Part of a small language model's weights: learned positions.
Each number is 128 + 24 x the weight over the matrix's rms, rounded and kept within 0 to 255. Layers, rows and columns count from 0. Numbers have three digits each.

# layer 5 attention query, 256x320, rms 0.0429, rows 0-20, columns 0-159
131084096123131123116092117084120104189144121152098148099171140095099125134126123117124123100113126132083192127156093122121132098163125175185144152166101119085158109098090146162146123161129156156162102122114107128095153168140122117072155127123147132151148148137156087108133134144154118129125122148109126129131119138148111083144133177103128153139119142088115139131175154128164127128106155139165161146124163122102116106081119153101117149175144149126174080113164155144176133131173154
120202122099099124165103117149162132141093115104109115133124127099120146107129108117140157181102091122149127132138212155130111104154117102183109106099128145191174114188156116125135166117132138127067131105113129144183131120116180150167122107099158149133107124130122148149117166138102122152134117150108127130082143156135141110127134137187125078115141148128155162094122105112145145112120151165127113100115186124143172146178162089071129139085138076137142154198135112127134144134089154
127136147140127176151102140118143089117135129094098159121103135083133144151146116125141151145125064149125134099153133107136145157155143149177100080152130133171135131147150135153152135106094146106123128168125100132131091157132167124135173095102094129147141124140124140167107135075123099124124118152104170100106142206108141092103168152172134084117133138090162132146109116104134127095139160147157123103116205134110105111128124126090106139088118126122142132156122104123100165105111141
173160141130123088132110101175125151117115149129108119160136111100099185137093086193130137104114094143144080144101153156214121127091154070161125103100125167182118117128169127103060125107172130084023097131133156137172106145119167127175113095103154187170155138162080166159135119128084154153135119149138137119109152097118141122112121110218118164134127139134124171074108119131133122088089144164094097088154103163200146158212166078051162130098146079176098181210133114113119106132077158
148093122156127084115122113122112157112157178122115139149099099112071146159077116162139134087099121159108084127096107138177140153140160077099127115091094184128103113102131139092077184129169115070047065159158181137174103119116131107115174107126126166186159134144079186100192083164122145167124133129104135153135162122102163126137117095134131153123144153127104147050114143161116136113112118103100100105146112121190143142161129100097159128092142130213105187175173136121092058138133119
118097105092094136131139139139098098122123117125123139105158100156129090119148165075155131158120144120119152137155139094089123102130106148126109145097149102095136146149111135144154132146103115146188149128105139114145148109113113117120126169126131070111083118114143112106136126132143094100122166137154137091130104160135132143124121139094128096150125130102141093180141118174165126132126143091161151130130122141072118129091118146149103129121118146085147087088123149156126177116162137
130126151157122084148112114148118141165156122157129104120118130076101152152090095182146123126114137161142137109104088161198131162142189111140123113165109150147137125112138139140093113149154133102060064143114105141110114141127139126099166085122135233140162140151115151104156109102093149168105100128071116163087142116113133104153131112151126199132104141149101149090128138132142148124097136147117110110129151149208128106162132122049190156121157108180111158202160131081131096131108139
105136132135127162127143155119142129135130099123068152130135164172155136113156165106081148127157133131121117111133187118076093109166099130108136134127143106132119110118128101144154116115075129173198117091153160124110145116153101158147111183151098068107105131096143106172088179166154106076169132084145121131172095126142145172110146130097147084089106136132127120128149108091107140122115127087123159171081147105064137146082116161156069088105132128115079125076101150144138128116159087
108132089115150148085139142100141104117122103103115147106155114177150120115153172092126121116096119091107136145168112113079104107123093173122169162111114097086146111155115119094153134160055134181211146108129126124143173147120111131133118185143155042113097106108155089136113129117159092121119167132160130102176113142131118130138104135091134099144139151109171132157160145130124132185153106125122161133121135105056133122073123151188086120163132149100168076087124156184141134157179128
126111124117114072129137084116139134151107148105132132092086059102096126141089143063125126153102144136150141138126133155185138117109154121139118141099135136170147089174135151106121164154153137101104098102152148131121180131135126142105205090113167158116164135091112130082181102130102133160148155155114159120106137147121143148191086118157119161110102157121089149120084135181155180146112100130139065103133153135118162122093138118122130110125089111136167116106145155189146133112166142
118042106152118094121111139126097149160127134157117124119165129114115123151102168154084131088139163135102090159102117122163121129142151131093152148126120121074134093106075108117109122149117119133137102128154113116090111129132093118097126131169138122177147116105168130078177094144150164151135080109106103144163107109141143093143105115102136161123122134132068116108141148155107109162142104120108137146125113117135132125081143160129145142168123164132100125076158164178128119146160109
123185158087137141142133153159137166098132153138146099158166117097106190090179111169138149067094081106153110137126118150153117108119110136162114130109118152131136142140125114124140148150127136144078148098153120126146138165122208115174102065110163155170100118153119122151092125107110110133147128168122135120093151129166114078113124122158116131138149135132155139150135140057155106124129157199116141111143116148171164142166157109093142155156108087169165134206105100118122101148090159
126137150103134123151140156138131158102140139126138125193119145091084124132130075139126142170165116133173094117118134109143125147115123080085120114146138156170107171113159094158131094131151120107095163162123132134124094086142136124147113080095081171117141142133099139130135107141095140117136098120120132109131125130097157144064145094177110122129135122138168112111112118109105102134125158161158128129125092153137114123175129111103175100111077094163109176142107095100101110140090120
123128132130160185106166174126117138114121151118144119099184160146132109079173125165157109088119153090077128111134070126092153112149128139125121147128095131071126119140136105122127115150087128150181124112142120123125115141126112100109116141163134079113111137117192123125140135106130135122117106106126111140187121154133145105143167142060160109135161140124132097141148165083135097139151120129108182149127089151109119139093124168167128180149153156158155130115108130112117109124159126
098123129080098146149160160115096128134170099132178107134133088110211089132118087114181139123147134132105135126102102097109115152137127112153109106160160105073130158115113118162119124129113131177122161075104137127137137099147152085149068130131090182150101121133110131109147119080145118112107140099118093135135148118151128100158154137138114105148103120136177113140158123144124066116118153149161143132110118118127159147162132111120112178123139155096133113159148127095134156141105102
140164106151142131112139139157091149122116151180166100149150161169108117087123125145119102099114145075089121153132100176070139102127103134088152166132093109077132119183094107097129110127100123163171149125124127120100126138120111107133109187161132045092044117114171121100115136117168159129119107128156088158136104118137098151138126147048134075142159125147143114167156160106115093167154101130075163134133056108129148162118105151201131150172116124136114117091102124103091098162137128
112109161068068126168165146144130158134145099109129114162090091135165112130123097106157185201146126155148137113111167086116114127151125109111109104128160139166134159141137110174151082120162116132082201115139180140162131066160133119159119103106080195113138110110081157101152110095089139143148134118109125112112135118117166136116117109165112120129089100154145118130079077156120126089116131130159103134121133120134141131153145095123152132075115120099126153146126110133112147123089118
149118153142120113127139135148136127133123134128118133119111119097100161143102106162114127105123113154133130120111081157171134132151173115179132124140107154155119101142154153135116142140192148109046064094126121139120108159118154118091140083112148206129173146141112151134148123122117117157137096143092150140110161112135144087153154110140135196114133162128105180080141136118138151089104114175132100122136144140182142122198115107066152140135155119177129159156145120108124096124103139
106138147085121162128181163140118156069131150135184113148128126153132099115141126142173142168145138118127125140145133126085136107090098119069101119102145145125097132156130115109142117100104101118126187164140144114167112108136134132143119150136114080099092118130119139121138114110141119144099143130151125090126111173098128139078117130112134085159159093149173072177108140139130114141165111130144180097146100107127081153155120136201137140141116141105152134106108099153107134149107121
077154143148150125101156113090155091134141143140111105115085139101106167143109123140101091119145111147109170107087121139153107159143162079139128089162104128120136118083146162127158111143096161130111126182133112150101130137159111118154155126100095175138189190167120146160140136151124140175171106098115099172143149103125125132106134123127186151086113145152171170099158116148094145152105101100077151114091129107120123094112145157104150133107168169186085150140178158140128084194120104
129109110107124142132133152105099132104120120128147144145139125176150084089146164110126152145138167083111097142142152091076106117101097135055124156111176105090122138145135104116117092117072110144190176101125158123147142094133111124167110184140123044108072111092131119114125136126128123073128173116181119108156096133119133177120104134079125078142115112133122101153115101146116112148154141087123152136143105123085121148088106134199101116116115130076123092078119134170131163139150114
# layer 5 attention key, 256x320, rms 0.0412, rows 0-19, columns 0-159
112142134179140133107099107160138124127101107147150087122130126105119091151112133147091128099148100125072140125092131074145109158158128124170131159179119138098099098110140142116149145125128134154111085117186123100120191136074116122108087115098132124099180145161158127133116119124129148124157095118110114186138131076148104138119136147129124132080166141124105137116109157070132106122131107165111148141155147117141157140144176151118157142133161147164183107143095134141122123133154130
117155138167108119161149095135160153147135120136134160137112135162128161136158154095105109143089132139149090155137120173082109104134101126143127106072137155163141087120112150113154136159083079134162145132092161105144118143099104169161131146124135094117083150084137144128106174153138119100127134168130121049135096149158095144115126123128144140165101168150176163159177130112127119141107144106112143133136107086094117122107135119096117157177108115156089131141111132121145151166139186
132115144208135093157113103109113183127168120107099136094106116162097161148113129149103117132130127148105101125188087145133133156165107092183119064134191171140112123146157110169170151127120126081120134126148118117132124109106177134110158101129123078110144149130163185113155166128138107091110133120122142079140104149151117139079125109153133084168125194133157150103121126124160133122106152175087160098165122085154114158103204123108113121137125153126138158177128142117137124149129198
123132105116104121199126134099128139154157079143158178124124146120143115148118144128113115126100150147169070117114144187075131067109154134106110090078178150142134151121116155107114106155108151101152114137102161108166131114132094130126151166127161141126106082066136138105123177171141110107128148162160106101125153124147129122175130095121181165126120147132154103119183140138135106145111146087178141104093099102135117139123104078059126132130137108159112163114134113125096127156141181
108131115099123104192153138083090127119145129142134169151144141101171044111120154148095113080141169132112084128136137152145140058118149096059129127137197146113119143138147139095112123141127183122141114149114175100222107103131088095081164164133129187143096084112115128117122151182132115159129149144167095138180142145142176092169148114137162176083130144092109091114129113130108111135077170110147160144086114140090097158141067082115145100097132106131130185086157136126104108136105137
163102103115113124094116132116152152093081170098090124130127125137155161154105152107144090153133133107159185123098115096141127179142159137108146129156119106128119123167170128109104110147120154121097158130134090188104148134168128132148145114114137113102106192161120124108141112107141147156121122137110142169136128136106136145101088144111101127141123162140085099158117150128133127165170085130118117107164126130090116120139169175183154138150123127115144091100160124125114102103114085
102143155161127123155136119121141100173158094140152141130139121126137092131147115126090134084131133160105064114114119145144136101137092126180107141122122183114098140089119156130128113135134136116141100104126152084145136118087106126073089142125127155167151109112138132110103168186123114100134129126146099107115113080145110084142144083157152167117089111135163132112138115095099104086070181116137142151096115137146145145145084095055144150141149148164116156146113119122094140132133150
147140144141129122128143141162092147115131142177120075142125122154105130097125116139144171132114103124104137136177122145119133126132119139125150166096084099140147122150130096134143131137131076178163093116136140091154108143126143136150122125126117099122136127093139114170134122116144133126090136126067149076126132149128149139114153152126125112125135096139132163092079134095080162158114155127064071138116170144121181077108163125137116147103134147071148139112132141120211143124147108
147142101122143124102111146151142144092090159109095095128110126140140156132133156117144120140142135107123203143116129099117108126132164144111140171156125098133134083148147141096143138100141115138116133107121141164108172146138119135155112143134127110134132153115130116146143116091137153157191137118124130208156124138141113158138100154089107131119168151121063139138108161158136152137163072126123100127142161151125091106096138170193121127140136114105151094105096146107124116097125131
105144161143130168152123103162128124129117123119193174129109074113160135140121158162139095140143120127122094093130139154145113111118138137113095147106113121138135067142129127067137128138121166127161138136092173116154129135124078157114161179158167142146091114147129088090112100190097094146195146140127102061110127154132124097130100142132158153158106177102152135115096132156152129146108111081168145099098106146135066172134092121153143119142117124157136123112106138139151120104132140
139110129090130112128135141142137129120086156153110114144157113090134094161154129113131155102127131104111129154110136107133134127133139111113126136123139123100101120128099146107130103108149162180129104129136144123131103135123092103081121119111106149140131118121091093127114098148130141155114116104145132179145137127125150128139115146116130159066151084108074129123118128084070132114135095098161097182113117154126154123137102120131153119123131126124177098099123124168109126103118099
145139095140135114159082116103118137156153123091150172124106166152110126146136150089142109144113148145134153124120136147111097124149151139150094094098111126109096119109114173114144163127116088106126157104166120106089184096112105136152139133137142119107146106118149156107114169134125111146160144120202131170150166159142110130154156086121111150113147173139154106135128133160157082151146059137150127132147134095151170152136140150091120115165121121153153164146105121180065146130143193
120107135127129114140124138099112121146152138145135176147102147125135206145164104101111117145123163135198112157156139161126146126127121132137119070091151146148134157122113100158137112152139164114131136170089114133117122126145134121133141108133130141171118118091113110096098127110124144094076138150154127086108160127114132111140155091109095137172089113125191133176150093145115111120149197108130169111099105104142114125129108092100110088139138109130134140111146105099128112136110126
159097126106160146121106155102088153142141163115102143105137159136130063110139109120133117104122130141089189132114138077149141150116133129074121166150082101116096155119118127143104111087130108153125118113165095120097170121096131145115121107149129144131175130158139132140133132112116155152125094115133130220157116147146132128141129142120078109079137140117089088102102153113135153117149059142100079185136143154120132104101150169145126110136131130117148136126105119163085114096139122
103113130161130125094111111126121129116141138127130128120127142155143121146137076119142124105125152138165116125064092130107113166140098144140129087147134158115111130115094117165124127141150093126112135127143099127128148111095171133152128100107097106137189163168089169140178103104116120103061136073142138140124102108094074144075120106115091106156129081151139134165135137135084087111121105145159121169167133115111159099122173130116122115107155130116091093139157114162078108098090129
164118110058136105109118158117121132131093155120099080122145153140152110079114137101144119149121141133139176142104154130121118139131131125078150200135103088124120106114083136129114124089111092168143148108090084144078106157153127124159091132147120154130113127131094116168094111122105147205149108139129133190148127150134149161153125105132098125084146104107094095117109136145144145136148049124094115153113114157096133081111102151191146128136114088108121109094145103158118145104144091
123099156169106086115142106098109125118161138112133187114112120148130174113129103134130102128127144122166077133140126183121122134120062114133087057117127135147126146121125143142103096181136135126119157126106146145145126124135159168146166112150107122147114165134108120110145099105124124088082123124125114028098116120102126117108106099134093124154075113133205133183120080164110116110111177123131123117119096082105108130148148144111127125138141125100079129133160113127115132088089108
108159138140140146164129118114107119160169099153171137148136146114090078131125112152092160091134105150084059099156138135133144092125111114160119136141101139122118129089137126111132132135123099106128113127157156035129137113061104129108104144133124132148160081133158148132121144184111092113149129138146135100149120114130143096103161120159165117116129155124159120077124120120103112115079167125101165141093119108139142166134136113067127144120134152141108180166120127120139121145152164
125081125105127093126098149075124133101137181113091133099115118155127164131108145124155079156128140124153194130121129150135143150137137110082132080137104103144120149153115130134105112127117129132121153165095070152082118132159141123164172116162117155159119183140110115098142102090124171173112139141127131138126153165120121152123094127122086127136102117116145129160120119179162133143164081121115152101154112090110095108119123165180134098147095116127099110111150123153114130123091100
108139182151119120160130111149115110166175094152158154149152120098098096110150111145080159091117113160086088111153139156132128094122078145153130128113122157127137134099095141129162153129151111139147095127151189067145128123081127122066074139168106158154155066089142137154125128154115119096153124118116109081144113103097127103142173108164167119104138087140136161069131104135088105067086170137153160161093150115163170136124147095085136143107139134144118175131093153106130158125121155